{"n_layer": 15, "d_model": 256, "n_head": 4, "n_kv_head": 4, "head_dim": 64, "d_mlp": 1024, "vocab_size": 4096, "activation": "tanh_gelu", "norm": "layernorm", "norm_place": "pre", "norm_eps": 1e-06, "positions": "learned", "qk_norm": false, "attn_scale": 0.125, "bias": "all", "tie_embeddings": false, "parallel_block": false, "extras": ["capped logits"], "init": "trunc", "init_std_qkv": 0.0431, "init_std_o": 0.0431, "init_std_up": 0.0431, "init_std_down": 0.0, "optimizer": "adamw", "lr": 0.00148, "beta1": 0.95, "beta2": 0.95, "weight_decay": 0.088, "lr_head": 0.00593, "grad_clip": 2.0, "warmup_steps": 447, "schedule": "wsd", "decay_fraction": 1.0, "decay_shape": "pow", "final_lr_fraction": 0.0, "batch_tokens": [32768, 65536, 98304], "seq_len": 512, "doc_mask": false, "train_tokens": 284000000, "steps": 4476, "dataset": "wikipedia_en"}
Each number is 200 + 30 x the weight over its row's rms, rounded and kept within 0 to 999. Layers, rows and columns count from 0. The size before them is the row's rms in percent of the matrix's.

# layer 9 attention query, 256x256, rms 0.0628, rows 0-13, columns 0-255
094,162,161,208,187,207,190,187,182,190,196,230,162,188,160,230,189,152,218,208,205,253,189,218,230,214,208,163,140,178,242,199,217,202,195,207,161,186,192,173,213,159,221,212,207,260,222,209,239,152,213,184,229,228,261,196,197,216,230,193,227,265,199,174,255,240,168,247,182,171,212,208,183,261,177,204,256,149,178,209,196,133,199,248,203,221,236,197,205,185,253,251,137,225,189,249,185,138,188,165,126,235,162,228,220,220,243,126,211,247,238,205,205,186,236,135,185,282,211,179,188,212,180,182,183,200,200,218,204,184,244,180,230,195,150,218,173,205,267,184,162,233,189,206,245,149,221,212,204,227,171,121,203,182,172,211,176,170,197,225,214,199,172,227,186,243,181,217,217,194,182,204,230,184,219,217,192,184,199,183,179,203,235,198,126,224,192,193,217,160,131,206,209,197,212,191,196,208,189,193,186,193,177,185,249,189,203,157,199,232,247,202,211,181,205,282,167,173,199,211,209,217,228,200,169,196,188,168,244,198,180,195,184,224,224,196,234,212,246,124,188,171,241,175,175,213,164,223,232,204,213,203,219,227,173,160,207
086,221,219,159,186,177,231,173,212,218,193,177,229,180,216,156,237,225,196,250,142,186,256,144,166,145,178,228,216,184,148,241,162,187,192,199,224,215,232,166,209,195,187,209,228,142,147,209,174,150,201,202,177,243,211,171,208,212,152,183,223,187,230,260,192,196,174,191,208,230,202,186,218,244,203,206,167,196,158,177,222,222,197,188,232,151,165,211,188,202,162,193,262,162,225,218,219,237,209,189,273,240,226,243,211,177,162,187,158,212,207,205,215,243,172,206,122,142,239,194,172,166,258,156,169,236,158,168,216,212,185,239,198,150,224,217,213,211,142,195,261,219,217,175,217,201,173,155,186,150,221,219,187,201,201,196,211,206,220,170,204,188,256,166,189,213,172,176,215,155,211,222,171,234,198,231,206,221,257,236,208,205,220,211,247,183,208,181,245,251,151,160,255,200,196,162,207,196,194,194,143,153,208,223,195,209,198,176,186,182,152,202,242,238,183,176,224,269,175,172,194,233,171,161,192,201,176,225,164,233,225,181,251,219,227,182,129,167,152,207,201,237,160,216,205,218,178,180,198,227,232,235,157,188,204,189,204
088,233,211,139,181,220,208,213,223,203,147,202,222,200,240,159,215,181,214,205,157,183,196,141,196,203,215,198,149,211,218,201,209,198,194,194,213,234,184,180,233,180,195,198,253,115,168,187,170,173,162,170,221,185,221,213,192,151,200,212,224,206,224,182,199,153,180,150,169,214,197,202,197,149,222,182,157,200,232,228,218,200,192,192,214,205,171,193,166,252,149,221,249,205,265,224,207,178,224,202,146,161,201,239,145,205,218,169,180,153,226,196,184,241,178,205,230,173,223,213,203,258,243,206,140,178,219,171,239,171,232,221,271,118,241,187,202,198,156,187,203,239,213,188,235,166,209,228,223,116,245,228,189,175,137,190,225,182,277,175,207,188,232,189,198,206,149,206,193,214,242,255,177,205,167,242,241,204,189,218,177,228,189,204,173,163,194,238,193,203,209,179,145,225,166,181,169,258,205,179,153,160,167,224,251,201,254,188,185,192,136,186,246,201,198,214,215,244,163,182,194,239,194,156,177,194,165,197,193,218,205,215,252,222,186,177,197,220,221,211,212,184,229,156,170,230,158,199,213,219,166,248,196,182,214,214,148
091,227,163,159,193,218,136,195,184,176,241,214,200,161,183,205,194,184,179,234,201,199,159,159,220,209,167,168,228,210,209,154,217,192,146,180,198,188,228,161,194,263,170,254,204,241,179,203,185,255,170,135,202,196,134,183,184,204,237,198,212,250,161,216,175,208,275,261,187,231,200,234,163,222,183,243,152,184,208,243,130,238,164,230,155,216,230,178,251,225,243,164,177,212,209,198,218,157,218,183,232,166,226,176,221,209,175,205,206,186,194,182,211,194,193,183,165,178,163,232,204,232,179,208,222,231,120,251,209,125,246,164,243,212,164,186,191,141,192,241,218,175,207,209,218,213,196,252,205,209,230,226,210,171,214,207,221,177,196,194,183,236,247,201,208,193,162,185,171,149,222,222,189,215,267,200,193,172,231,198,188,173,216,147,192,242,163,157,226,227,205,186,167,231,214,141,251,237,191,261,207,186,204,228,204,180,184,219,198,193,187,214,157,193,183,210,186,202,218,229,212,191,159,237,145,175,210,160,159,205,107,174,196,191,228,172,262,169,223,242,192,210,223,203,190,191,189,210,223,182,228,179,226,205,228,179,183
094,184,206,218,218,228,224,193,189,204,224,241,168,230,184,227,164,211,188,159,206,239,165,180,231,172,135,211,208,171,219,211,205,173,178,186,254,172,205,268,227,210,225,226,226,235,214,232,159,239,220,242,183,239,186,246,123,189,184,198,176,193,156,225,185,206,213,179,268,238,212,201,214,170,164,153,200,206,251,222,216,165,217,211,144,192,180,178,156,228,261,242,171,188,181,157,224,210,242,238,162,186,206,195,195,177,217,225,213,211,226,198,259,164,206,201,277,222,175,148,189,183,180,228,252,197,170,253,200,98,176,200,216,226,208,182,159,212,199,228,195,181,213,159,239,153,172,212,172,204,186,221,231,184,199,284,187,206,220,198,168,203,247,175,187,216,167,184,190,233,267,181,213,227,233,166,126,158,181,220,203,207,214,183,224,203,191,210,212,189,224,156,182,224,235,137,222,218,201,177,217,154,226,183,237,207,159,217,169,190,186,182,216,235,207,206,170,172,230,208,150,178,203,229,160,106,249,160,191,195,167,197,200,169,175,197,225,189,182,216,174,187,203,214,193,217,173,211,186,206,214,181,213,256,159,153,178
080,229,237,225,198,154,175,159,222,210,168,230,223,217,218,245,178,207,199,213,185,205,244,163,149,176,186,190,185,250,166,230,186,162,135,201,159,219,152,219,243,207,206,219,218,230,235,157,182,242,190,224,232,238,184,246,223,168,142,194,156,234,152,181,148,140,206,176,196,227,159,211,217,166,215,170,180,223,185,221,117,211,246,236,207,226,193,212,195,184,205,238,238,194,200,146,197,196,180,206,190,155,196,188,188,214,167,243,159,127,154,200,170,161,230,255,223,228,230,192,160,237,207,237,243,182,167,206,233,173,200,203,200,240,201,153,223,223,213,192,188,243,178,199,168,231,170,254,210,179,224,221,185,242,164,207,175,192,258,229,161,249,238,200,192,193,196,191,175,235,179,219,204,263,191,168,153,176,224,219,203,229,207,154,213,163,211,216,181,232,224,208,152,214,207,238,211,155,255,218,246,140,206,185,186,216,126,177,236,201,192,177,207,216,197,223,221,157,215,192,162,173,198,182,200,149,238,209,186,244,189,191,213,172,224,177,148,141,176,184,155,221,157,195,196,193,180,181,211,225,266,188,241,206,186,195,189
082,232,161,244,196,210,203,207,194,245,185,189,198,218,224,245,212,188,200,190,222,159,158,224,210,238,264,185,225,206,205,218,176,180,192,229,234,240,144,175,234,190,178,176,184,199,181,211,174,164,201,252,172,164,178,152,244,191,204,192,170,179,237,229,254,224,182,202,180,176,195,199,153,203,208,208,228,183,185,158,210,239,194,223,251,231,233,218,190,150,135,141,199,173,178,240,184,205,199,157,225,183,188,223,205,203,200,204,249,150,219,213,179,252,207,200,246,261,261,267,253,210,181,195,153,215,220,176,199,230,219,181,116,165,165,199,233,207,207,206,228,208,210,212,198,191,237,187,205,217,201,163,168,206,225,173,146,242,218,207,252,178,168,226,221,249,235,183,205,172,113,186,219,208,154,234,219,210,207,222,231,189,123,218,201,228,175,233,246,183,188,223,210,206,187,267,238,144,197,178,194,207,174,241,180,202,159,224,207,223,225,176,198,181,162,172,154,243,211,243,219,223,215,244,205,212,216,241,185,195,203,221,218,168,124,196,136,203,197,128,249,158,183,240,211,206,242,204,202,164,203,202,240,211,188,212,197
085,268,205,149,193,193,172,207,267,214,163,152,202,173,194,142,197,213,186,235,187,192,231,206,168,167,239,222,151,230,169,238,169,194,195,218,192,184,240,176,172,211,188,185,187,211,174,248,202,172,188,150,220,195,209,249,238,163,183,220,221,148,206,179,222,205,228,142,199,162,198,190,207,199,211,231,145,213,249,180,168,244,211,194,212,136,138,236,184,215,182,129,258,214,203,233,228,244,243,233,224,169,210,197,173,218,178,247,185,193,224,162,184,200,185,214,198,128,167,247,236,212,238,133,217,147,170,159,210,176,171,211,219,222,199,243,259,170,172,177,243,219,227,219,165,241,190,231,199,151,185,255,158,244,209,135,224,195,175,161,190,163,180,212,229,174,225,227,191,205,174,198,236,240,134,214,203,271,201,212,197,240,188,203,217,165,205,237,202,233,171,211,174,213,174,199,222,245,210,215,210,186,235,187,183,179,218,205,206,193,127,243,195,186,202,187,232,225,199,204,255,220,162,140,214,246,192,215,194,244,203,156,230,216,168,199,180,215,211,192,229,231,169,190,220,202,189,204,198,216,189,223,181,158,259,206,217
082,219,207,205,186,189,158,237,202,230,235,190,221,224,244,209,164,218,217,201,205,222,178,189,155,194,230,220,179,194,222,210,214,141,246,223,216,213,156,175,186,201,144,225,175,193,141,210,199,217,165,160,186,167,164,267,214,212,182,178,176,190,177,160,220,245,230,211,188,222,191,162,164,208,174,211,209,214,172,194,207,221,206,264,148,177,227,159,175,180,269,212,302,195,172,174,213,201,209,178,239,175,172,167,178,192,182,184,211,230,198,199,150,208,253,225,179,193,162,208,178,210,202,274,220,229,229,199,170,183,165,226,188,206,194,204,190,209,193,193,241,211,168,192,175,180,237,221,167,222,227,185,229,232,224,249,170,192,188,235,219,195,185,235,197,174,168,199,201,238,229,102,208,214,226,195,204,228,139,187,167,225,196,178,215,209,248,216,230,174,260,183,194,185,230,176,262,136,220,224,175,154,199,196,161,196,153,167,185,252,197,245,245,234,167,194,251,165,164,220,194,222,184,243,162,150,220,180,203,153,253,197,226,267,155,206,230,218,233,199,160,197,202,257,181,210,277,178,190,178,181,240,200,160,176,208,201
085,203,241,153,189,149,197,202,176,149,164,239,191,206,181,231,216,222,213,159,227,231,257,191,170,179,209,192,180,199,237,215,204,199,200,200,230,195,144,239,246,197,192,173,226,215,202,216,131,180,221,193,205,194,199,206,200,197,251,218,162,210,206,201,204,193,147,181,212,190,152,201,177,155,217,165,157,229,309,214,204,219,204,141,196,133,190,167,168,236,228,192,241,199,184,162,229,216,155,159,177,228,195,200,241,179,128,241,153,209,172,138,201,209,179,210,190,164,204,197,161,208,228,179,182,249,189,161,186,184,124,158,166,199,215,135,232,181,204,210,177,218,218,156,227,266,176,207,257,193,207,216,234,181,173,179,194,213,230,237,196,174,241,171,203,196,211,213,118,288,158,187,177,226,207,185,223,210,240,241,212,207,128,173,216,203,233,231,201,227,179,221,192,213,230,188,230,204,233,168,234,181,144,194,184,194,184,202,150,195,169,223,185,226,165,219,220,223,188,229,175,187,190,203,214,165,238,214,159,221,186,236,130,232,200,218,191,171,179,209,241,219,172,163,218,200,183,173,149,206,234,196,202,221,156,209,194
084,195,187,207,183,192,238,204,181,245,218,168,229,177,214,196,203,162,221,212,200,105,197,198,146,199,195,224,173,191,229,235,145,202,210,182,259,258,205,222,137,219,171,178,172,250,181,231,173,201,193,271,173,214,171,189,238,245,232,209,227,189,240,147,170,237,170,190,159,198,182,178,228,217,224,216,201,223,215,169,242,212,204,159,210,164,220,216,216,174,124,190,210,206,208,202,169,201,189,195,226,244,219,205,191,208,214,258,168,206,188,165,209,187,196,206,187,125,224,219,215,137,200,197,183,248,248,186,190,189,196,254,183,169,256,224,200,205,163,170,207,259,228,225,149,191,145,181,177,206,195,191,223,213,221,179,218,189,201,170,210,173,186,205,220,210,277,272,175,194,223,181,156,183,194,224,168,176,218,185,229,205,169,211,200,234,256,195,191,213,184,226,216,206,220,184,252,279,151,155,153,208,220,215,208,200,247,193,225,234,156,280,185,226,194,174,220,201,223,184,226,216,199,196,188,185,174,213,182,199,234,244,227,234,242,237,146,200,176,189,262,173,174,221,202,161,251,208,216,199,215,255,172,180,195,270,219
084,218,230,216,256,175,196,257,162,232,207,182,213,124,222,166,202,219,219,241,172,178,179,197,217,244,172,271,242,207,231,196,197,201,249,189,204,237,189,212,121,220,197,187,160,227,215,191,240,205,204,166,181,251,154,221,212,173,191,220,224,196,223,230,191,194,242,189,232,167,185,143,159,185,208,223,184,183,254,122,231,260,191,184,206,159,138,213,191,236,192,202,273,162,205,184,237,208,222,156,204,208,214,175,177,188,207,224,181,195,182,229,174,208,213,223,191,160,131,218,236,216,274,206,186,199,151,142,188,139,188,205,211,198,197,167,166,180,135,223,215,237,224,184,164,215,158,230,148,171,162,225,178,204,214,189,248,215,187,158,151,193,227,210,222,148,203,211,248,211,181,208,219,218,155,238,207,181,190,241,213,238,189,199,211,208,209,230,221,225,233,208,202,195,184,170,270,172,175,215,165,246,207,210,168,191,186,206,251,176,152,233,183,219,202,188,295,247,177,190,175,219,196,161,165,206,188,195,203,244,212,200,258,187,176,204,184,196,157,227,200,177,185,200,207,164,185,160,226,221,231,213,153,201,221,188,203
086,203,192,229,173,173,201,221,210,169,189,228,187,243,210,251,197,190,171,148,217,240,212,225,209,271,238,185,181,190,259,143,244,229,236,218,203,171,150,175,206,102,230,178,170,173,193,190,228,200,212,207,255,181,189,143,204,209,224,200,245,181,235,183,200,172,181,232,193,218,211,181,222,169,138,208,272,142,187,281,205,170,198,227,238,226,242,215,228,191,206,220,182,197,160,170,222,152,223,169,179,261,190,199,192,244,235,151,167,259,191,195,169,212,228,213,198,223,230,244,201,183,127,193,164,169,240,196,156,208,261,185,194,218,175,230,173,206,221,226,174,191,192,211,225,167,237,187,246,190,190,172,213,180,250,195,218,145,189,246,171,222,176,258,146,202,209,119,192,240,202,214,243,204,229,155,230,176,201,238,178,184,242,220,143,209,213,199,206,188,202,232,221,172,245,225,211,172,171,217,162,167,185,206,224,152,205,166,227,264,202,220,200,185,218,237,179,197,177,181,191,187,231,224,179,167,226,200,227,193,191,171,168,232,181,213,230,205,224,214,201,201,178,203,134,192,239,205,188,164,171,199,225,185,214,169,212
085,176,206,132,210,153,206,157,215,193,230,228,179,212,233,223,169,185,180,206,189,212,151,211,215,164,200,220,255,230,199,206,199,152,109,202,165,171,190,173,243,184,175,181,191,203,200,256,208,262,271,164,193,222,148,229,204,214,208,192,169,235,164,209,203,201,208,182,230,203,202,224,120,160,211,178,199,212,184,218,244,230,206,176,159,233,205,168,215,232,244,173,231,199,195,229,235,208,189,236,151,171,204,190,209,219,264,249,216,161,166,175,239,226,203,214,204,181,243,168,198,189,138,144,238,207,212,264,263,175,192,228,207,234,203,175,158,166,224,244,215,157,266,187,151,238,187,219,215,216,287,200,149,227,188,183,166,231,178,198,188,185,185,189,169,187,132,186,199,229,227,192,179,210,167,181,183,200,189,200,241,134,195,180,219,186,179,218,191,241,185,212,183,182,214,172,173,212,192,246,203,264,174,152,181,190,194,205,169,181,202,144,216,203,258,226,146,233,199,183,161,198,208,220,225,163,218,183,193,211,188,184,234,157,201,197,208,210,263,243,207,215,192,175,164,206,221,224,228,182,235,196,230,244,165,187,167
# layer 9 attention key, 256x256, rms 0.0612, rows 0-12, columns 0-255
095,213,205,193,186,212,176,164,215,196,210,203,233,231,191,167,206,138,207,219,200,189,192,247,242,232,242,211,176,207,231,283,168,181,216,238,210,218,231,208,218,198,260,226,176,195,214,174,205,180,172,158,177,197,192,222,219,222,222,178,236,215,191,187,238,210,169,208,254,173,174,166,188,199,192,273,245,186,197,227,202,245,209,177,243,198,181,200,258,188,168,218,205,238,233,202,182,184,171,198,201,241,188,190,190,208,192,198,245,199,213,155,249,192,197,220,203,212,179,207,166,158,267,188,146,223,215,179,206,211,192,220,187,225,164,253,182,169,186,238,194,171,214,185,209,190,178,208,163,177,157,151,225,190,214,166,231,201,217,231,201,186,224,210,178,198,187,200,178,182,206,166,203,171,207,184,168,204,212,200,198,194,183,167,184,200,234,208,196,177,187,212,227,200,171,195,215,210,214,153,166,234,166,201,219,192,153,229,194,188,211,245,218,161,242,205,198,215,266,202,218,209,112,226,0,250,171,200,241,174,203,199,243,199,210,178,210,208,246,191,192,195,180,221,231,201,187,193,235,209,211,182,215,166,205,201,175
086,231,187,164,209,229,218,182,219,174,161,224,186,191,196,186,225,203,192,190,207,191,235,160,199,192,181,175,206,168,184,217,169,217,188,144,169,162,233,154,235,269,160,181,236,145,163,228,182,197,242,231,209,225,213,198,169,246,222,200,233,196,197,195,198,188,237,175,154,181,214,193,182,207,227,157,195,166,146,200,211,184,180,183,196,214,214,193,157,238,218,165,241,203,197,225,188,172,225,219,212,135,213,202,218,191,190,224,201,251,161,238,182,237,208,175,180,221,233,158,170,189,201,224,253,166,199,162,144,170,238,224,207,185,220,150,195,198,221,206,248,172,213,196,212,177,200,182,215,213,215,206,239,236,248,220,185,211,216,202,245,155,222,182,216,255,212,186,188,250,169,247,184,250,228,234,210,203,208,179,203,183,232,221,181,199,169,205,230,197,173,176,197,228,190,186,189,169,147,235,212,216,176,211,206,173,233,177,249,148,227,151,179,256,184,232,190,239,165,250,147,206,304,151,357,171,207,178,155,205,172,231,217,192,228,204,130,187,185,164,146,219,211,212,169,217,174,237,179,181,176,205,192,172,202,203,215
086,247,198,193,269,220,204,142,210,241,159,219,163,197,204,238,206,225,203,211,219,179,205,225,201,205,168,162,193,188,210,197,230,206,194,203,183,189,183,251,227,206,182,159,197,132,181,205,194,183,194,226,168,219,268,164,203,201,236,185,251,199,178,178,205,189,245,237,209,131,160,215,156,156,202,172,195,214,183,239,229,165,198,207,170,225,183,196,173,240,209,250,216,177,228,217,190,175,211,219,174,162,204,259,157,221,220,246,210,190,184,215,254,214,207,185,195,248,143,174,174,230,152,197,193,188,199,190,187,181,144,192,230,193,225,170,261,203,194,168,233,188,214,161,203,201,220,168,250,168,221,216,228,252,186,179,220,221,244,225,164,192,211,139,226,179,203,194,215,216,229,240,205,244,226,189,233,150,227,196,195,223,160,215,142,190,228,171,215,182,177,164,161,240,154,170,195,185,152,229,250,194,161,223,183,155,241,239,240,197,170,187,182,218,209,250,220,215,193,222,228,187,250,170,328,148,195,184,190,244,201,225,163,234,163,212,183,244,180,201,171,220,188,216,173,225,157,206,228,162,160,175,219,213,132,224,188
098,175,190,218,205,238,194,192,153,232,216,196,164,221,160,210,184,182,188,190,207,205,225,126,236,197,127,177,187,200,222,177,177,176,216,224,199,215,187,227,182,229,193,247,232,264,259,140,232,188,181,164,205,241,238,176,187,229,213,177,202,197,153,209,198,205,240,241,221,220,228,224,167,163,159,205,240,176,218,251,177,157,206,261,251,238,228,209,260,200,214,235,197,174,226,200,166,225,185,192,217,164,171,169,152,196,236,181,171,180,202,136,210,212,171,147,259,174,194,206,212,257,215,203,232,165,157,254,203,212,243,180,237,170,204,150,129,163,214,214,236,196,251,212,218,217,236,204,180,167,218,184,237,207,219,242,197,162,179,200,194,161,231,228,234,157,186,216,195,185,230,236,191,211,202,182,164,176,212,212,211,161,224,142,169,219,171,139,212,190,226,226,199,257,201,215,182,222,222,235,211,171,230,238,161,170,183,228,232,168,211,185,187,207,165,214,147,187,157,241,179,155,281,184,246,203,197,189,181,220,227,168,163,181,214,175,190,198,173,203,162,222,232,124,165,190,223,189,171,237,243,201,199,179,218,198,239
096,153,192,131,227,163,183,183,167,178,265,213,231,229,205,228,233,206,193,157,217,206,245,168,231,231,173,201,192,190,210,187,205,184,245,226,228,189,206,248,161,209,240,202,179,228,228,197,220,205,218,234,204,237,192,198,210,204,173,217,153,196,220,203,201,203,214,196,231,262,194,181,191,147,139,144,228,200,259,189,199,177,189,238,186,164,230,172,180,199,191,265,215,184,180,192,200,210,191,215,162,214,194,232,202,198,225,206,186,182,205,186,250,186,191,202,235,189,184,200,205,250,205,232,289,185,177,234,180,138,258,205,144,231,201,187,181,163,179,208,186,188,220,192,182,169,161,259,201,183,198,190,234,152,179,283,200,166,228,203,150,194,200,212,202,154,187,176,205,204,247,194,187,250,186,202,210,187,174,218,178,181,219,211,217,217,170,190,185,176,184,251,148,190,205,171,222,234,255,190,176,204,199,218,209,199,227,201,204,236,158,185,214,241,208,211,139,190,244,209,166,148,258,163,328,156,177,195,226,218,159,199,218,222,235,201,241,176,188,217,170,169,195,174,159,211,216,177,229,274,239,144,172,160,168,163,236
091,149,211,251,188,204,215,193,232,184,244,187,154,207,169,210,180,218,196,190,236,227,225,169,177,192,148,171,233,179,161,142,234,213,204,185,150,143,198,235,170,195,212,226,182,212,227,200,203,214,216,211,210,200,173,213,205,257,199,206,179,207,185,160,183,182,206,221,216,238,200,171,173,122,177,151,193,163,173,184,158,168,182,185,219,182,202,204,197,246,251,217,185,187,216,219,182,189,198,206,178,162,168,166,198,210,192,176,146,171,234,190,178,167,212,208,180,212,185,179,174,214,147,200,257,198,172,216,197,201,213,170,162,221,200,132,174,246,194,196,195,210,201,225,203,217,211,236,174,219,173,182,144,224,203,217,175,163,203,189,130,235,181,195,162,210,201,220,190,194,183,202,224,259,169,207,193,202,166,239,221,168,233,203,184,209,157,191,228,189,233,241,219,225,186,218,201,221,218,194,224,189,216,223,194,227,220,175,205,210,199,204,171,208,199,183,163,184,166,199,185,145,293,223,426,193,190,201,214,252,186,216,210,200,239,199,206,225,198,189,158,206,230,174,216,233,210,243,191,236,170,194,223,230,177,225,189
085,236,200,220,193,196,185,189,211,208,185,212,199,167,196,197,157,244,194,222,249,153,206,223,222,165,208,172,230,240,173,201,236,188,202,173,164,199,212,183,223,187,173,146,142,170,161,197,184,247,188,168,179,189,160,190,186,184,213,211,182,179,189,164,158,163,203,257,181,191,199,203,186,217,223,189,210,227,244,230,227,209,236,143,200,163,197,259,212,233,217,180,133,165,194,200,195,214,203,178,264,203,188,202,173,158,192,206,233,117,153,259,222,222,218,208,198,158,170,175,210,201,200,173,189,190,221,179,200,219,204,185,188,196,213,203,211,137,180,198,210,224,183,209,165,220,240,184,204,275,219,216,164,210,194,137,198,229,210,272,225,198,225,217,212,225,204,166,201,197,174,161,199,189,195,217,200,238,179,168,202,164,197,199,214,207,176,200,197,186,228,233,245,181,225,187,272,144,187,227,181,235,209,195,205,282,258,203,182,251,196,199,199,200,182,161,205,189,226,186,206,231,164,261,94,188,146,152,165,176,261,213,244,165,136,192,203,220,263,201,241,169,189,205,193,186,218,217,180,137,193,294,199,167,189,227,158
086,204,203,279,177,209,200,239,215,240,190,181,166,224,169,169,221,254,169,236,163,217,218,200,204,178,189,194,197,219,170,221,177,198,178,192,196,144,232,204,184,217,180,184,254,202,174,190,254,206,202,195,204,177,164,183,180,207,169,202,227,204,215,173,215,177,191,154,176,165,225,252,219,220,199,186,183,236,203,215,151,144,192,125,164,192,203,187,141,194,252,185,256,192,186,207,236,201,205,191,197,196,238,218,201,185,171,191,177,165,143,214,204,222,190,194,171,232,175,209,220,213,202,191,230,233,184,161,183,232,161,194,243,125,192,102,237,237,245,160,228,262,214,248,228,248,214,186,196,155,236,173,175,227,199,185,159,204,191,190,197,208,198,192,202,122,201,194,199,208,212,199,217,255,233,239,256,204,235,200,229,178,231,178,146,205,184,217,215,226,210,199,220,203,201,210,229,187,183,230,224,210,158,229,213,149,250,205,188,218,217,180,210,276,142,202,234,211,193,227,218,165,302,170,303,186,229,190,172,203,185,186,194,179,186,187,119,182,194,196,174,161,182,197,197,186,170,246,183,232,184,233,221,213,176,234,186
083,178,168,210,200,199,199,179,234,185,174,194,176,239,201,221,159,210,260,184,179,229,186,177,179,273,145,198,183,206,181,170,260,245,185,227,177,174,208,255,207,172,162,183,177,221,198,224,234,224,229,175,200,211,196,193,192,174,201,184,177,225,162,188,189,180,211,145,256,180,222,178,201,224,241,193,216,217,210,252,165,191,160,262,187,204,226,206,146,208,247,301,185,198,178,226,200,158,193,198,218,234,169,205,182,172,209,163,180,178,183,197,159,165,201,173,196,216,156,197,180,197,161,154,253,200,203,215,177,175,197,197,228,183,188,141,150,210,171,176,182,215,196,225,199,133,238,215,188,155,200,188,173,226,115,216,202,200,243,224,193,231,171,261,243,177,216,150,235,236,253,168,235,254,244,180,188,207,189,220,190,213,224,200,241,156,175,181,168,133,211,158,188,185,234,185,252,215,242,215,244,161,238,194,212,188,196,188,189,205,166,204,205,212,252,213,169,193,181,225,195,168,258,199,252,200,162,165,240,192,177,194,242,178,205,220,175,248,215,201,130,141,240,205,171,214,207,244,189,238,191,146,233,184,171,178,202
092,186,209,175,238,201,196,210,171,130,199,222,184,208,167,209,153,239,222,196,216,198,213,178,168,207,168,209,245,227,211,169,237,180,198,207,198,177,237,228,237,230,189,220,190,148,193,194,210,214,188,209,192,220,228,190,248,257,209,194,174,167,181,175,186,256,181,210,223,228,165,225,207,126,182,184,217,189,195,204,194,221,184,157,198,254,208,170,187,246,215,200,249,205,187,182,128,187,197,187,199,181,195,190,184,203,196,218,184,170,184,240,168,165,227,216,188,212,152,163,187,208,176,186,235,220,222,164,173,179,191,175,196,203,182,172,183,227,218,200,187,184,186,166,192,223,243,219,240,226,201,203,159,238,172,210,193,212,227,221,185,221,207,218,180,183,181,219,185,244,227,200,193,236,213,213,189,167,161,199,217,196,174,208,168,226,186,204,176,212,206,225,215,183,227,203,265,219,246,196,223,203,234,201,189,178,192,174,237,228,212,247,186,200,167,188,220,178,203,206,238,189,292,184,436,176,239,154,157,231,149,214,161,185,170,187,178,173,164,189,227,191,188,164,210,197,222,203,165,251,186,195,213,209,139,191,225
085,216,252,175,219,179,224,221,255,186,140,181,188,159,202,178,245,194,153,268,187,199,168,182,164,197,225,257,154,237,192,204,185,177,232,168,241,215,201,172,260,198,172,185,250,186,177,189,166,169,222,207,204,163,136,205,176,197,180,176,218,240,216,280,178,211,156,196,158,152,174,193,200,246,233,162,161,207,250,143,184,214,228,165,151,187,172,232,164,213,239,197,232,173,222,168,236,193,166,212,219,154,172,236,196,175,139,210,217,236,178,224,219,206,182,240,199,147,200,202,210,173,186,240,172,172,271,189,188,197,162,182,174,193,148,262,196,211,176,164,176,182,213,203,197,130,212,165,243,212,221,222,198,214,233,228,231,201,199,176,224,236,229,200,210,234,188,235,211,246,246,236,170,207,147,218,211,203,165,190,223,205,215,239,217,164,199,182,176,223,194,143,248,195,231,221,215,175,171,173,227,189,164,198,160,271,215,244,164,179,182,173,215,219,163,218,230,205,221,208,219,228,157,237,117,231,202,230,203,160,200,152,253,181,181,185,171,170,190,200,229,194,184,198,202,203,187,190,206,152,196,210,238,173,232,201,184
081,141,180,188,162,247,154,188,228,247,163,192,195,192,198,224,213,260,189,207,147,220,196,230,218,255,197,192,225,152,233,160,199,214,152,206,172,227,192,169,210,212,148,229,243,202,163,238,183,199,184,198,228,220,144,187,226,228,202,188,173,156,188,197,270,213,191,184,246,186,251,219,130,180,199,165,216,208,199,228,188,163,176,197,141,237,246,171,180,227,241,213,213,198,172,221,190,213,228,187,221,215,183,223,170,191,208,201,175,218,210,222,193,181,196,215,233,204,170,162,207,211,245,223,248,206,166,187,163,183,259,173,201,157,180,164,221,208,208,175,247,259,121,216,207,166,225,208,189,166,201,238,162,202,228,242,199,169,210,191,147,169,200,202,202,151,206,168,197,191,228,186,215,225,209,197,246,172,216,182,218,180,230,220,178,204,180,168,180,232,230,150,236,219,164,184,172,170,192,216,222,180,173,215,223,204,220,142,209,188,224,168,134,247,161,187,203,234,208,205,187,181,301,193,312,171,241,187,186,213,156,157,208,196,223,230,142,166,222,217,182,173,232,180,114,176,204,211,219,230,178,196,190,220,181,218,204
090,181,232,165,227,178,190,172,183,180,160,197,232,198,212,169,193,166,220,193,162,175,157,199,217,230,205,192,219,219,234,184,206,224,222,231,231,194,222,230,167,177,242,164,187,172,210,194,210,229,236,230,244,233,193,183,190,153,216,196,232,188,251,226,202,197,184,208,209,188,220,212,200,247,164,206,225,219,178,223,217,194,217,217,231,162,171,197,195,208,150,185,233,171,205,208,185,189,231,184,206,228,146,178,219,184,234,196,181,253,227,201,233,179,201,196,179,194,203,210,193,205,237,165,193,196,227,229,226,175,181,173,160,216,208,230,170,199,239,222,164,187,215,197,225,233,136,165,216,218,166,182,202,231,143,184,190,159,220,188,190,196,176,206,151,194,205,228,187,206,175,156,204,207,204,167,158,162,172,230,179,205,202,186,205,185,210,206,186,195,184,210,209,176,203,215,202,241,166,189,183,179,255,216,213,222,242,230,211,212,180,238,178,157,237,210,217,222,180,201,167,233,84,155,0,235,230,225,222,189,219,244,241,188,163,234,243,213,152,165,228,184,230,253,190,180,197,173,206,252,200,182,244,182,257,208,191